Weights of a small GPT-style language model, trained from scratch on English Wikipedia: LayerNorm before each block, 157M tokens.
Each number is 128 + 24 x the weight over its row's rms, rounded and kept within 0 to 255. Layers, rows and columns count from 0. Numbers have three digits each. The size before them is the row's rms in percent of the matrix's.

# layer 5 MLP up, 512x128, rms 0.0916, rows 284-338, columns 0-127
081:114166130148145127182126081118092144142140114138133163146125141154085092143088139080149152115124130119146118148126127127085139137122081084096120114164119142148126087114151133126130124122118120077118124115085147165134103110101106126129133113109136109101128122097157097114132101139087157168137132171164118098134135140089137111108135144110138127153123123127121159099110188086159191149111
104:145128166147121098166122087130095159172110127127101115094138123126147135161091091173162120106117149150115098099079136157157107151113112172129182130155126153084171128133136107189147125097117121111126149103149127099127134112139118153112132093137087109097126146112149125147124143136138112166168133164128121124145143195109151175113147132149114139138138151117142091117146155141112151140129
096:136124131133134117140096145119111099163085098134129144115121116152100203106115152128116097135149111123162132130162133128161113066094168117148136120122149096100116134161159123153163121125109152155099147145145148166124102130133163082089105132099093150157113153163104091088172096148145106140096130106116068161155156159116109128144131152137136142123141145123164116095129121130124111137124
089:145136121130175129118154117123128134115199143152164134118160156140127160149139140123122087124106107122089161141099120143093141116092144089163130147102088128130152143155096161128145079105136133156147122117163148129148138139141123124142120139121132109161128105123100163107136083096114177125154148146182079146149165123079062129159105115165151121147144137107126100151119149130141120134132
078:124153174131139136154135166176154088081084131146140124120065119128129120144146132100153122108114167087158165125122098123090115152165110135083134115103096177131121134175097074099123118104148104141119147121113109138131142144111140144083140142191133098140122150134130122132154132136155115133119126115135118156114143138150110133072116161138108105106135094151125171116157145117143145121158
105:131123124126163107144069147100126107138133144145162133117110163176138105103183113127123119075111113124120154116141159123162160128099143112095085124103111125138167128142150111096111115137101126137095111138081152120094150081156118131141136108119123148119147121102096124122119156080117129154141136168149159100143107113126111172113110070138102117100131107158148122125095093118158160069133
112:104086076102128141165089111068121146158139153126143143103114125128118163144093106134134109147114164118114156124101120128110107150152119121203113103106135149148173117138146095157089106155146139104144123124105152112154106117125119148117123127126136085161163141118098127158105102122083160135118158073115123168145169137117169152118143128144131138113158149144086097129133107124139140106095
100:117125125141163149149133150069109125129164133146119110162129114159109118145138149119099102082174132112103126097151127118130131095126171146200109112140116114144130092131116155097113089116116146128043144124092145156087157106182133160128130130111126087117107117122132106111149163143119102119087122097140108140126091145101155156108106124148153124118149116116110097104142139130091128158118
106:123082133114110144146145078082091107143151118115111089071103128127168138149149136140121144110158134153100137125118133090140127158156125094109120099132096123083116122148147114158097131106093136105136132103130148089102123177096140117165161111075125115115139126130117070136109157140155125138152140107082125122129142157130128158139095151108131127113107170109106106080127172105165153123141
114:137109111096143128169105142135120128161171155158144164149175146124117143120106134134105141088130096153091109059085113081133123109137109122135163118132138130158109119139145129130088122128136146143081170125127114159121108106144147120151121128173091116115145116137137123098128082143102142131093132144151140119108145118155143135109120106111142171160154162121187107118148095107088109069105
094:148126134158152143167118140145137080138139118129113141157147108092176163141131108152138117123150170142150122105126116113137088124170157151097110135146159119118132141145076109130152121127087148145136110168085108140159142135156161118107101081106110154105115085145113140165137154104146123156141168108063111105096089094103117124094152148068122136115123137144132108101127123110100120149112
087:151105153070101110126122156133175162181119169160115161122141098092080113118118112130095113132156154157127136135156177123132153124113117120079071096120134107121138134145117114108158130127106140138084129102108151162173162130159156116110137134103095131107121114163143107108121180137126127138144123152134153108131166172118130111097169124114138097112123132114118094138120161124085137145138
109:122102170126110121124174160136127109110094096137142105150164135135129134162126120161074095131129110128109119153114147085170146088154118157123100108078096124135078102132108122132079139100108104120132127128139111135091126121162108156084121098083158153126110116099114154149120108161152094148115134166134143160164127140103145158101150125098097126132124149141125176092138084126134103103123
111:158157119131156122127105111144105182097152143110146132149105142130146144116139119138112120108120131079103157141131176092127129122105116111139111134140128125104140160129121065116129109123124134132135153113151104141172118156141145168110121077154080121176108086094142148116116096128094141074082112158109110109131084197099138141175132087121107114135124155158123139120145104136100108137114
083:153150128145150156106089108157160153136170130089143145130126126135132090138151139133116070123098111112168151129137145150120153128122110135146141093146121110139123131138121119114084117127142161128128148156133139157136117158115141144102118103126119113121158105178133078128168146129099131155126114074159205128140114109058149160132111209109100130149104122134167120114122145147137142118135
086:172144138136135145126186120144130115103089124126116133116127135130071170155136118107119111117148128131120157169137127119113104108126154145114077161133127183112122130143153131126127128130114076083128077095110111147115117136186112152109154136164164130111134142157162119108118120109161145109091091117158122129130139122146125100105094099139066088120104119125120084124130122079097085144117
087:109171122144153157116145108135098153114132159137139099112123175097141108106111125138125147174125149102123113107126130153110131171115127106116151158111140095158096099155151115135124132149134134156152128129122140104137110120145119105139154154089152128101126059156096126159109104106170109102129144145119071149147201118117099082130130101118122095112113113114098136117129072059126114123130
101:197131144111078120117130120133129155115122144113115149106120132166087132089125188122128127123157138158170100153102092124142117148068111086140103157113117127158116105159141097144136105134127125085112133112141118120156123132127149146092170125119118147113139137113123121096120153123113115149110055103189108096106131143102123147104130131135119115115099154121103106142155164127146093159171
108:131138167104167117127124139154128122119143113164108172086148132133120155115163128124127138135151103126139138085100115056142114137125185110135090135144124169121135114114182136116158104168133129144096113115119122100151087114104137115113109090123137065150131114104112131121047140161144142127120124145149152139141116113086128119119129116134073135123160105130164148162126145143133164095114
100:123123142151104123140150166127116103122150153148118124140131153168142135109106150127120160105187121143130131116168127108116102135144171137150129158127173084113099084144103108124139132069153107157112134126099110141150148137128084160131117140113136140109157078082129159168144194141117169102125125158126137096137124097131113141152103146108096170114083164147120109134113113118133133098081
095:136110143120141125114131116171115140142096114126089118152103142131118131128153086119118119137109151165109111127066099114116166147165146144094146119106122151108123112139106161147106140144160082141150100115122101131114129129136148169154192135104118150128152138138113121148148137112179112165113155137125112126142118210123075167154069122121122154134095119125122125126085176122113140128166
105:128130117108149106106124128162077136097135147105111155124131136144073062121146083087087129125129090115111075143108114136152157126100134143114084179136144119141129138156157143130135173128108094112112109144108122112097119130103145147112141095078141139136135101125144095140178148105115113111117148134143134158145149101171088119100150110126101110091132169104148157139145144097130151160149
105:122141085120129126125145135098138101136095154160117180126080138164128096146138154122134085115122162098111159126133127093119120132119185127157137110086112177121130107118143142137145149161122117139114140119136166087104145154117100137161154121117107130106117160209169127162144123141119164105112103123152132082159146149127114135121139136127107064122092132128089110130105125139116096102164
095:088111144134164095116129154122171090182130128146106146140147133124156126174125094103107165134113123117125135136166115141166157161136132129104107139070112157133166151115087112113107108116124135158132147131133155146154117140142108154093102095121133155140140104097101167139152165074133102140104124159136123163066145151113120106122115143160133132081092096105151131082126127139101148133123
109:125126135139155125129105079077113133109123137126099132130167140143153114129134152095146098135168150116109114077121151098089092150106156074119146130170100106127111119144115114128146154190127125095100116089144151152102124144123122102143110131162099104169157126160122141164136099104090104112132150140117112145118090136125137153174097061088140168137128125123135130084117138145124152124127
117:116130161117189099168137120136135109127140140122118093126125121158131146089136143103163124150136141153144088082134096144086128134093146108137126156102091089090117139152126099142172138132082094161156113120114114117116147090089127138093086120140152144135113132107108150105144121113132130132132129083144116089137067107152167140141097098127153111132135113127112107139169157177085143157147
105:090115128140076143152129135149085171131114122181153088168088136107126100132154119107134110161111104109121134095084146140114102167149185160095153144109124088121166119146115144136144155108157128139153105100155149132143141122123115131104134122145126122102099116130156152130130140123080169115120185134152101152111145146157160146121156114103129119148121131141170118138151190152124141164120
103:140147104140122118109134127128128174118129121145128131111140165124104110174094108144097126126158101119143123136129118108134104126093154118163139124145169176089136145133115099152135130131119117117102106120138109110140117078147133119167145092108184149133126096134113152143075148134067149113155116086142114152065126174118096084134128122131140190156132122092137177153131154096120154113145
087:168126169159195138123143151157106133129105165086143130135103133164133120113092126143133156122120119123151123121121107086109146137092134094074162139163119135136118127131146131111084099175116129146143101081144122170117147149074145100145114067116125115109148130104115153132159163108103134097080145148122155100133124123120127153082144132122139136128165113098128160147075118136135135142127
103:117129120109090097101137132089119163162136146126098127123120194101127149143141118118142128114144137130139180121160116100150143142128165114120126192135087142126130183140098164125124093154115137141135147161110132121113176124150100080117125137174116142086141051116136121108115145098139101135108180074098146130129125130135113148090147142121122124098121166111154146129140120143120101150125
097:142173180147152109175100104119153123138123094127132127106163140147109138130137145154112175182133107145181134117104138122125146140155096155103190122110148127084143133137096141113086103099149127121155096092128175141122145124130121133103116103118142155123135170154160081100128116145124094123121141154114123145108111110138100108134147097147096106095168152101124162105124140148112105095165
107:136184084114144120126163081105099169089096102140157137143132092128130141133139159129185130104157144127154148126142118133160092156154123150138141146129119134095147133116130117141119077146127107123115134093118162091141087135164143103119142081147096162160139126131083110114160126086143108077096138131136129122115119110142121090122179123093153100140133135104155152132151135135158161130089
105:164120184169170120106171114160096135108099111122068115126102164115128112160145121112127141122134141107129115143118138119156102153134140113111213118128158162103134104106101145109140089128135104112116129113156127126077105118136149138117134061123131142148131154123154122122166108150113106117091117132131158107126157138108102105114146107133166143143126140142168112081161121144134181137105
108:088164145116122133106118142135133116119135137130073119128155111070150119124156116126103145147180108086126134133152141091114130152165171154107132127149129114162179118139143122090136148150111118164155090100101146086118109149132112130137124096159087133095147100118142148149129129123140137180173154147121187128156115145102156161142125130096144119130095138125133162164144122093157110127082
109:117131167131120117109109168136107171100115141104109150138109118131079144113099092165105085103139133128102117169167103162141085137117096106133141123122153155149160138102140130127116141151070142094121114140166150162084112148135156174112126084157136140079123136132083150105174082146144122144099130153149147134129131109134148063133105170147148115112133130122119109137110128116106136107128
089:119126120105155137179153080167134131104151150162069124091116151112129142152129180117121130145078135098132147134122121085139130119157142127096140146113140145124120106154122122139133113101131126125093107118124130069133102117114063138106155137137135129112150108151112122155170139142118110137120123141152091112152155115154148078100106138138136140135099141146107120154129165158139101039160
088:131132121111128143078127137139104128122125156111150141132128170146143170134141157175116177146087116153148113155149108156132134114133113164173120145113102149121148160119096163075100158155165112148131102140120101128156142149126143129091140100121109146103163144100145118093140091117109092149121104133104156120182113083148126122119102111141088151140134161095188140120127127084105117169120
101:114096121143126145137154151109141116149098128142155157084109152149141109095137171120129089100127103106165113120144102166124122148132119134107094136130097106130111122119097099129169130077113096115118102139124122141115078112119090129151116131092124166145103188068117117146147146176121117107121135195131156120139113116180127085169121167118158159119108118147125141136155130144144096105118
107:122088144143082124120113132096119139092110137112112120145123128144137160081169134172155085109146106112153142155118113114138123140120127108154080121122102149115142112131150112108150098125167146106101099130132110126135121077093132118094130121172084106100134152117095161103148101115126169131188162084141111131136126108080135127119131113112086080176135086109103128138155156145140123120155
107:119151130128117109119120115148149148120113144141152145166100118158158102135075131105145111105126122080127071135138100129114105074115136140126145117121102141099175081143143112128112143126146129122162133142076111113142109172084116141163155122145138122149130133098133108123134141108094121136098123147100141116162146160108197197156106130081113120140126135153156137071150132132100095143137
101:138151113138139096150153171120163131085120128130156171127121143107145129134123155137117124105140113125114141088153147144098159181093132125112106109094139144139113198112119089104122165095154131119119116144086154130122141122148083141124145134141116092150120132131077134135118123114151162109145148116102174149133127134144128101124071123111181144087164160139127124165141119077128126152072
091:146096138113143117089146142171128098134155100116109090162151174122145107127134134127107159136157155125157161127107119151148095132148134143096141146102180138167116115144115124144100116126125114120118122124157102138176084137101147148141111133115134173129097107158122124147143069113102153085125163162136099157120097149116142126170104079110150138130121093167084089131130144082143133094135
097:133156165122144132116097183114111143133142129125098155126076178128136131113144124086139128178128128115123158126140113139127120115162138119099079057140116129139122140144098136121144140151146094122148095127081088139139165122151131113150139124152121093147120110177107136134115114120094096072182120118104070105116118126144144113143135147112148126127162103148180112153098115102153150141111
110:103104116107105113144131138152155095151118141100172117105116137137093120184142116104174174125135117144136117117105133137110107171158125117113127145122099090141136124123084100159165178135145100134140157119129099104112142134118149146091097089149122140166113095130112155127167155131104154120114137118124144117134132105076139099136212136145093088160135151142127120113134113178116116164117
095:128152134124104098121162158136136125112117110168124163101091146139059115120102087119126125133102125127100135102122082138149106147106113119095116116103116140095113174123156125097139106092163117122138151181144105164202133100108096135135116113118132143126111151143107108097106149092100119144109125144142154129164137116179080154131146155101112162174132122136138152104151145114099154152129
105:152137081139143135139113122094125122146121123146175146158112120120134167138137090121128185127116144131117136075112125104101134112137136150142107137091152151101093126137151121152163080121126138144071169112100161135094082103153109119153161101119118148132143125104151099118180159149119135093128155146109098122139152135133172102125084098136120098104161076153108140126154108122082134141143
104:144176106177161148145124112118132127081094179134164108134144120167139117150114145124128127111107066071099133119160185146123151137136126126148112168100147130108146092114163106110167114106146134120112130121073103138143125092104117157129086123112105106124117097155121152096126098136144089155133179141112136138141161131131117101114109112096096123140119143110154145103148116127158160102126
091:144128104134128135117146097142141137121110121163114136133128147112128166167142094161117164199131116151096139173106150087148139134112137143164132183139123101095080119145142133146094139119127084135107134080138142133116115138136135068098135066139115134130105101163130144091093162113103154116120125110104123126120113147102135150097142132158121085138100108120116165124068156096116115138119
095:109098164115118117126110152118144145085122101144105087123129142118135104105127127133097120171110135139104189120144123112169095081196114120090115120153114157146139111158142123171119130150116132127140125160135093119115106135105115161151139070153105132121167151120118132100138109121124142151088093122173152134069095120117145130142089137138098135143092126145119141134112165097154155137179
090:148089115134096142106080138112144123090142097106118084154152070169140117146127110166129168150127119128118161112165109081138144090145126096160116125097152131156140128105090095142150117128113172117097118086123098133190106130111140130130128146128134132115140135117070113106163103154136151099157095118147100119111143113162157118133124106108113091115120169157118102102144103125134115111164
091:096134127119139134098150130119138092126149139137138133120117155144149132109163182157111122172137130122112150138166102132113157116136150172081152123122111130162124130144133126153095155157139112155155101162070102150131100089139142108144166134125130161092143116142134123090141155156137137110143154166099077116151115138123121126124148111088121127113131084111067144131198092158106133091148
103:082165131153126125144112082107118140130114130142126147143136158161115090112131139093075163105130148097145099123104093144083160177138114112167152146122140145114157121147105144144154121091142112106138106102181081139105129108133152108124157106121147096108132086174132127123170118115146093125137167141137146143143118146120132143120119143096137126088113143089173123116099148142139185089152
113:143101129169063099099146128109193126101192123139135128119125126148123162137080098112117102128158128133119096142143113144154124177132136147112118136127138142143115104139131116130092122162153165109130088156092119146146109131139090127114137128140189122119139118102105163157122085143121113176149177103119146140099098154104108126149115127155090145131135147126146124121157101164091132091147
092:122116121146147140149150096108103135157198138101122115101133132120112138126122141116139113135114093151105131160181144120137151130137129121079133140130099121129136120114111119151142127093128145108120132100119078122107114084180086109156144119125105123171115139151105143100092120103133092123165158144145103136145096047145120127174144116086146110153167146097145113123144168098111075118129
112:117117113107144098137161127095134148139126152122119185122058141148109115087115128151109140133126130122128117113133116193156090141153129128181163089115098134116133114123109144134137090134087184122149112136120153068179135091158142110118120118156120107147101138144116134140127059109108110120070141078126121139142132147128138135122127110136135068111143146126110144134138166140125141129130
# layer 5 MLP down (transposed), 512x128, rms 0.111, rows 284-337, columns 0-127
093:138137126156140128172148123152163094159120150118137128166159154128084131128128101139184115133142111097140091134142147151154085109125115148124092132134165108172140131138171140094123099120155170084128146130130113111135154082114114073140129102154154183090109129104125116142101118140131173197131199133127139176104134112131129134141123143121160121121121154125132119135128122154131134146133
109:133099077158126131083155112110134118160120105122109160104125066104100159093085117107088110147126163145106085125121103154127100159110084128120168142108121101159104153130129143106116161094150142167120171117095130114137085137121126093143114164160136108101112124131148076146133115130138159104099112161129178162150092141151109153143096120147130133123113120110111125096141118121120097121126
103:108106150111166129130079115101165127122162129135088154153108140111112100093138140142137105165096130127120097154092123139137140154120125070112106158187102128155150164102114126100125120157101158096160117115106112091136159127098097141125097100107150108136132135110162110173117094165157120105142143125119120100121088120085134131137117069129105135125140112119099151151115147153116148149181
092:162129078155127155144095106139107141137125114134172188115109104133090112108084162133115164123168104131112088146165163107133152143136133117125170095126112121146113100113118134142118114147132144125126158115129143098116117120185126119145179121129140124095137148136144099137113211095161103153146131169121128107104088106111142114146110161085124112101100139128131104147130098158131128151161
082:107119097130123127108124127137137119117136150134107181155124114107159085104147142130135148129125142156128109134144118090135129162150133137136102140126143106138105169111155145111074113135145202069189146134155125114088114127139115095117176119172136083123120158104163109093095103171106134141123163127149111139112133142168166097185119110135115128094122142113135148115117109153165122111133
114:179129175180138153085124128147108117136178124136116168138153150144100133091147147102162113121143127117110112113165138137128125101110070099095115113129174134152087140129110121126116106114114110111151106160148099110149093140147099144121146161138108115152142134164152151122146085107138125130156173077114123142141138123109134112155141145149134120148186107120110109112158099076092140092115
107:131092137153144132149143175144103140121156121178142090125124116165113111097132107114095098121115095085144083092169148094179095157136134159110160092147132129113114155141142160129127152129096096168108140098138108104116180133107110142118153134120125114143133091172116118156121150128154114129132079143098106095087143122142130146137114110099168132131075119148104144134105139142097161113146
106:178141148147137149153127087148129135180106132125175100117135147148105164154113137143173106149102155122136149152145132135113161134136148114140122144094143117113102147151092153108161132091122108136149117124131134083135115146053157120108173107123096073113108138184176160127115117116125137125099148153142141141084093124126137126086134139102122179130123127182126131125145141119142097117130
116:082097112125096066137109133102158153144124120153118129147157120108135117116107129095074145123103105121094132195114099118169121146135118117149145187113134149136122107150181109116098132152167136155116133134106154146101153115093125126116104097112110136127121097153140115102142105101162132116126131109087146137181116144134058099137119126125112109144112181100148131123155114134105109124097
098:118136099170174147127187145134142158108085091126142125168111162179126115146106105101113127116136147104102151152166144110090164144116120144147107148133107139125145130125098098136145135152145120143123096093126081151137136105148112118133155132135116094133116167128133122134111133071161111122102092148119141110183103132153135088122131141093143141158099153168128126139096139117162127141200
089:112159131099114163122130146082106098120119105126100156164143117116131109111123126130094112126160119167124124054123115084116179123152139110119145116129096098129130080123128134092138153097132157120144095110190159129128125131165132106149106108110180134137115111154082127125107111097128126126120148138147139093121189139107136136147129192112164117145119124154163170127148129126124095119162
092:102136096116165163140079105114102128157148098130143117143141103113130098124113137111158137133141125152142061079104178134112166109127120124113126165147107104090152142145113162110105108142131149130173123107130149151130141112154073101144111136164139138110125126124125170144116103181181107152146164120137141071071108107131164108150114123109147121110120147099138143124134151143144112099118
113:136111110113136102088111133142158138116173124148134156143125110128123105166131097135088117093101160117138098121149123108121107151118190148139129123133156124159083108161126137125121125162139101080109146136132105158137180077113104150105165138136126142124141140065116114136187156147078096127112144178151083176083118136118145122138122147137131135107105165133146106126138124136091139124115
104:155118133158105139114117129113096104105123112149081143138141134138122119135117146120112167130125146119122132142090148149147104083130112119167141099124130138126093129165136127156114151143159081130101135114131132114111118196079171137117081158108128134102136143133120152141115172148151092109144148154156121132123098139126086088107102183146107123099132096131111158099078050102145129104139
087:113131114074109145112066173163144101091115137108117145165129147118089101117117109134092137164111140170149094152123171165129138117157128129135074119104094155126136147122078108126138154110115102090111124076130145102100114159137071112132139140141138150137140143145141107119096114148123090156131114140133122147144140099134146158140126143150114158121111098119107137203114118138162123117152
094:103122139096134138156083132094169147119177130113099137126109133143165137136110104101128189091102107168156077111150139153133150164111111099139162148120142134157143167146125127120139100096121145088136149136112098167121137119114128162186095112148148115149126104140139137094154115093103162141183149084103102124114161123140128162098114139145104148114111135130139158099128126148139127102092
082:150143093142125096149124140121137103040129165119151133118117140133069122136118159130105145095134105173101153149138131114154140112123146140099129121110174118145152124128159108132116113097117092093132121088161166148109079131141093119139151156126144149140111137124088149154121096093122119128130171117113159140144149120135070095087180113153158127100145131144108112165116114108112149111131
110:157076134129162153121123151167145091107161128136125094140139123124143141156087119188128118147130145159138148122147133174129132139105177129160127118088103098089106122161100147114153143160115122160146096138165095092121115102123121113106138144162107148166125131109102141120095105126130115128154140123124121147122132122142119099172148137148066094193097077127129134097117093114113112138115
108:152145128134093152155127111089131127135136165119121109149082179126128144180141156168090126068085156125115176129094142160115143142136117136150103128128122096127140146111106119114120118122125162153104120161145171091127116129106153127146089141136117163155113086128102105155077089157138172123154137167124094154124125163102145124112118166142181135121101118137122138124148124128131142084126
098:130140162136132126127140135096145120184133120177116096151118108103129101161101108098173098153148121133088121100145114134121170128126122120118109119136072123079119101100124160106089138112122147117168135114142099138138108076129116127126132135147163119153122110106149141127159065139131107107112097154114139094133133103147108116146126078177152113148139137138134127115050115132130112142071
095:135098157086176134129131128116155139139114088133148150161094120128127123131092117137110171135137147172142135113184150162102153102159116103168145180128113146082141110164111088166164121108110122117153115126130114105107101122116140098105124132121142144150094110161109119122106110098122161132132143150141150120151141122136144131040115119136147132146151123131154136108120122169142158143196
095:113145154126126141081148144153113132127136103162141143144065149120157134121109103125119103124170138154135104105087124120115133100152127157118112133132113079082100137133139095090110124136097101141106149110124159174121100119134096133107084099137135120122177128127094071111101103093122069115119118153124098084133153144094115117132123107107164116133107122160139080137147120150122114086090
102:142093135121115126110145150182121137068166140080126145113142125093102144124174127125142174143110136163103115144124145173167095128154055154142094139130132079104120164087158128120125142098138103119110178113169090154125133118126152126114163112138121148119104133089127128144146125148134087114143149127112116144121120138130127138162121136080130137117133117113097172160095127136156167140134
095:123118115134193164097099136096086129151092128169135122077131108117178154124116112123157158136135152123125102101127131121100147151115152119111140098146128133128066081130166098131081128108125122144140165140091176133129158133101170113126119119147128139126133164121107158134085123121112125140152158126127157107131114099123114128163096113108131162153180109133160128082114089119166142110121
116:094162086105105143176102143152117132116173126142161111127126096118182133122095121155124127123124103108125090130165102155141094110173136145143129121167105074177151119120158140113146131161130118138166129119122117081158127152125093159138137131161107080110106122086137123095128156127160126109123144145119142134100151110136104111114110092128120084169134150141116127113157138084150181139138
104:133144111084110155119104157096108116135130083125149143158094118134163134096130125099084124128108164153108127149151128101105157163121117145120090091114105147141123130096127164074145085136145132107077128112138132175134105108098133117194188127127120148109136106129153127133114163133115132128139116154148112132143151179086131129143151116100123137146146115117143132120095073129164118135183
105:149132101140106129090132119084137099150139136131095116112108120137124094165107111105151122133132150114143145130107179127114192106132127121117138140103131102051145098136163125150163078099116161121068127135134117160163118128125124151105139120094154105136110144107130127128091153116156095122134164110123129146149125124107126153126070109115152159127144100101084123104099141147147193158132
111:124117172105155168114129110105066128175087079162150145153129133167130134124075139105126094122107136138133154160163166113123130154111120105138125131128102138126091110085122099117117087181139141132139109133091123124100145092151135107095155145141103097138139155125145141154163109144162109090150133154137122101157109100113144083132135125134136152103085099112151131083112135156138114115103
095:109164137107082145103143094152138154182138108144115123140141124148130118121170133088116145141148074142138111130115121113110188136153112146097095130109165147130079122100135149118112161127128145129104122153101151092109158107128101138074148131141163110135090083135143115102131144125153121104145146096139086172108100129087076166138088123126124119085113145103128132151130124100105118095143
104:107071115099097116119128149138139103141104130087112120119153138115155120161133097122120107133138180145147147159097121146086136088114103094117150177141146158115144104152099132119113112110133088155144110067161167173152092149110149112145161176151113132136137166124154145161092139113089097145132133125146158156120166152135149127133121134101173162125131100090129132131137127102123144160124
110:159140122135147162080096160128132160104136143109092145121149113104099138148134109095103125105118138108141093152105145079120136098121146113138098139148112135170119124136134111132138111143096105108131127162087144130180124158075167134097129141118177110114082100099130152146091132162102183132112126133121147125126102083167163133153124092143170109123148179119101109147125089153133129141131
111:126133143120106123097138125141136137136129091131129114122188099156104097076136140137123106154136160118171120147153148119125135169137113164096132087156102152139130088090095091139116129111106133150115158107063061183123111135101128159110112110155132146126112161159103143157094134146093118153174075150128141112132160135128148160152101133121153137134155130124146107139092128126135151142132
110:121168108124091079138129119154143077124156157113129165125090164156127108150136131107105130110141123172142112115142149125155133135137098089124105113099142156147167092073122140094111140170153169100127145110108114109165157161123144155165115147097146135114100159124116124116126187113195080109138160137142178139137112125134129134080151146106131113136140118138128088135114120134111125124125
110:151135112111156118149103108117157124093109094139136186135105114149103136135135110174113111136085118172127143156131137114079142146062131116151158160148146144116078111103106092144161161132115154110142132147132100098158108114112083121143133157127125124138149081146138125122121093142127107158128098149169082141172094146109135118119155105106126166089142142114138113143150137144140158089163
112:148083149165117151086093157132104157114151098126101100124131165115116099139121151165137111097138090130141131103122129108147137106084136118147134134157120138137115081128110123099144162146154104149171127171126171131122125100154119043129124100127171119134112113084139131162138117112108121113134148120121116134167112144171127133126142089142141112136113174185140148150137124139169153111169
099:145107113108102174118109105132115118127159094156158098130135138125164139115191119141127124155110134140106145122095126094130141115149103150164120174118152151153110128149164096156122111173124102122120112130098105162131086123109116123096133108148118128106115108138121097097127168088099137089168171139159121103100163143136139161113092113151135123192124130134106072118137096122129167108160
088:170124094133089140118146113123161102145132121128195116142121118125094104130108174163174146160141161130097124144139118121091137133108120153159110159157132135107155133130133134119136118113133128123122157143122101116136105151100083090163130104172097155150101120128147124119130146121099101121133156116180135075098148136095138158155142125169099155126132099107093157138149189102124121173094
093:084138113126095107130147103149105143092117110114150130100110126135121108124140167151166179078135170132133150144154146108148124139134150208111109144115103124059168144105135147152130134106124124148113101150140127150144142119159129118138122128144117113148112130171124160146148160150135102136164158136096092182103110143187105141114132110119132158111135124097097116150169149144103167119121
100:134173150117146147169102114146136121105091127138114112086109140113156162139127120130146139073132150152142156089132136137081148119138137181112159145167099161121093146132115141129111106128117081099114125111111145129107131117095130130140131151133089146112124111145152124096110137153143120143143117153183107115144093070140152123112116159156136160119118118156166129129094105161133064066104
106:115123152148121098127142131144076075148102158123133151131159128133138143151123132149131158104160118157158140102110123107136109134118116096130205123124060122132097141152096133114144067114121118123124103121146110123120106143142156101119113138110160132135123116117091093126144121076093155117105120131096101117115077188147118134121111120084119158134108125146085139114129159169084148109148
107:095127100115111165133101082118140145129115111150144084159108144181090100160102129125124124110143097117158105099115131167122171116127134148135076118134093119087138119129110132126114079129138146114120118127099163125083158123129101137118135115093163097112113110134187111158125150140127096128129150148099125134124179116117102146123131117114129077182097089120134163092126127138130135167174
085:109161111118119113148134108133105137146122137126170115153100135167139134105125150140108169111095126140136107150136122130148117147152129169147114111108141136123124093101175143155135149171160156123097163117143137135131111097153085141182155154134140097096094112129102114152157108090137130139124161127139077104075173175070141151122099114156129157082133092143164105150140128109145118144153
103:136156133129117134146159113144141130162124142099103094106114090144132153151142140145142141137073124151169150133124131159186098108141089090156172169127103151108105154106132159142142136105101190142180105159089135074137141132132162129104137111148114111111096128104143164115142095124110182166123169159125149146121123131145096114147084129151131126118142124116124145154133100142094137130121
103:123128191155132141128141093131101120176093132093158143147127111130128110114144128133118104150124129078143154115107119128062154133091139129134135082124101127153088170126115083126164108158110145110145122129133162138146099149140136146087076114112141080132123109132114140138142101095116112123125148163118136130125123148092111066142128119175155117140108158183129096136169150139100116128110
103:134148111116109114165096096135154126116131107141175117166134121112121144069159150177132127176168122121109129148133098135109167137114127119131121127156120142149094110101138100123137133165152144102132182159124158110111125110152109159135121106116108109155109100100112079134195126139147090117146122128106155099125101146102136142088121098123106155121159127099171132168137092088147086123115
095:158076153098121129107196128146117079105138129113115134098115121121130154153115163189164121181124122115107111190158113140137098113081077110127110117159149141140144154118146085102136095111140141116133101100098147125115133130124127126135119079122092135144130129097132165151138131104182088121126116137123150156080103114159140146128136128135134130145141145129119106089155090116149122111121
096:090116145145115149141168133125099106128093107170127167144136113132096150160157111100129125146185128149147102120113137129115100115125181160130100162121116138135122167130123103126147171141151166136116156090135125127122130113116120123125135128135153102121153147126128126183112137138125161140125139117118092093150093118128130083121135126108128141037067126131153114129128159178088113167090
097:120140133168119124133110163157109132125100127109147131116132138105121144135159127095149187126131128165127131146151095171120139120142114112080120137140132186145122219165085133121143116142120152069096139095142136166147109150164141091189140158117095144123131140135127106106116123118128147116106128136114130132133130159104117106086100139184124130132129144146121142186125146142108154095137
101:144129159092143104130137104124106111064152126149137161132133156123121125140119110129109144116112125121124121147130137154089129140076124109137126133146169105108111147128117096104163144151120128105091101133101125094085167124134142099115145121104118113164138144087132121157118112133091118112186155144144146155093092115181146104127161118138124143107139084083202094105164149130145172146149
086:133150123156102131125101136150143117094085108137165139172117092167126135075136116109110131130134124155085121112113103159118140128145114150171128089103106118102092090121167130171131137126122117086133091113136140082095112117138065106105163171101107099134092164139132080130119137148084168137178128123123086138118140143158118141101129129148115137136127132123103128149131129133094133148171
090:118170134151105149082112133128111116126153150168150142103182113155144147093130169102121146119107116140118122144114082111135172119171157138137121127142162132101112116075169104133125109147106115099119149109126149121145093115109178143148143125145132139140118146118127105153158178123110144115136196130147142104129150098147131090120125127176140105118092071145149113121092086124122110122083
106:165071143139156146128102144129167104144152152081118083124131060150118117150140143102119149198152116113154099114125148157128121139149124129109095126133150133104137151115106122139102131134130166130100134069126131125114111157139101146122105101096173131145088122044124143121141159114141119154117143093114087160115148115122143131097124124151145117134081146147132098130129109116127130163116
104:114148152126166137149116125142111137084161157119127096106186091135091137149142146096130163094147118122160140129066119142118134131126151098154120143154173127102153102154109121144163105158122072144118107081132113174137110160094159131109108135127110130140101156120132144133112139134172091119101086118176156097162145127152122163137132130118147158092105142140100137146106142094096120140125
098:136119143149171143114092108158175157130124067131125127149117083136124117089102092109150134126114144204104156135103133166139135083135109111151149160141134108106106162108141106133103132142102135140120094123146088147114159128105163121130097128115131111112141118112160124105149154121113119140130134141098147129121158091094104115139146129143134103173126104147116147140097056141179149109086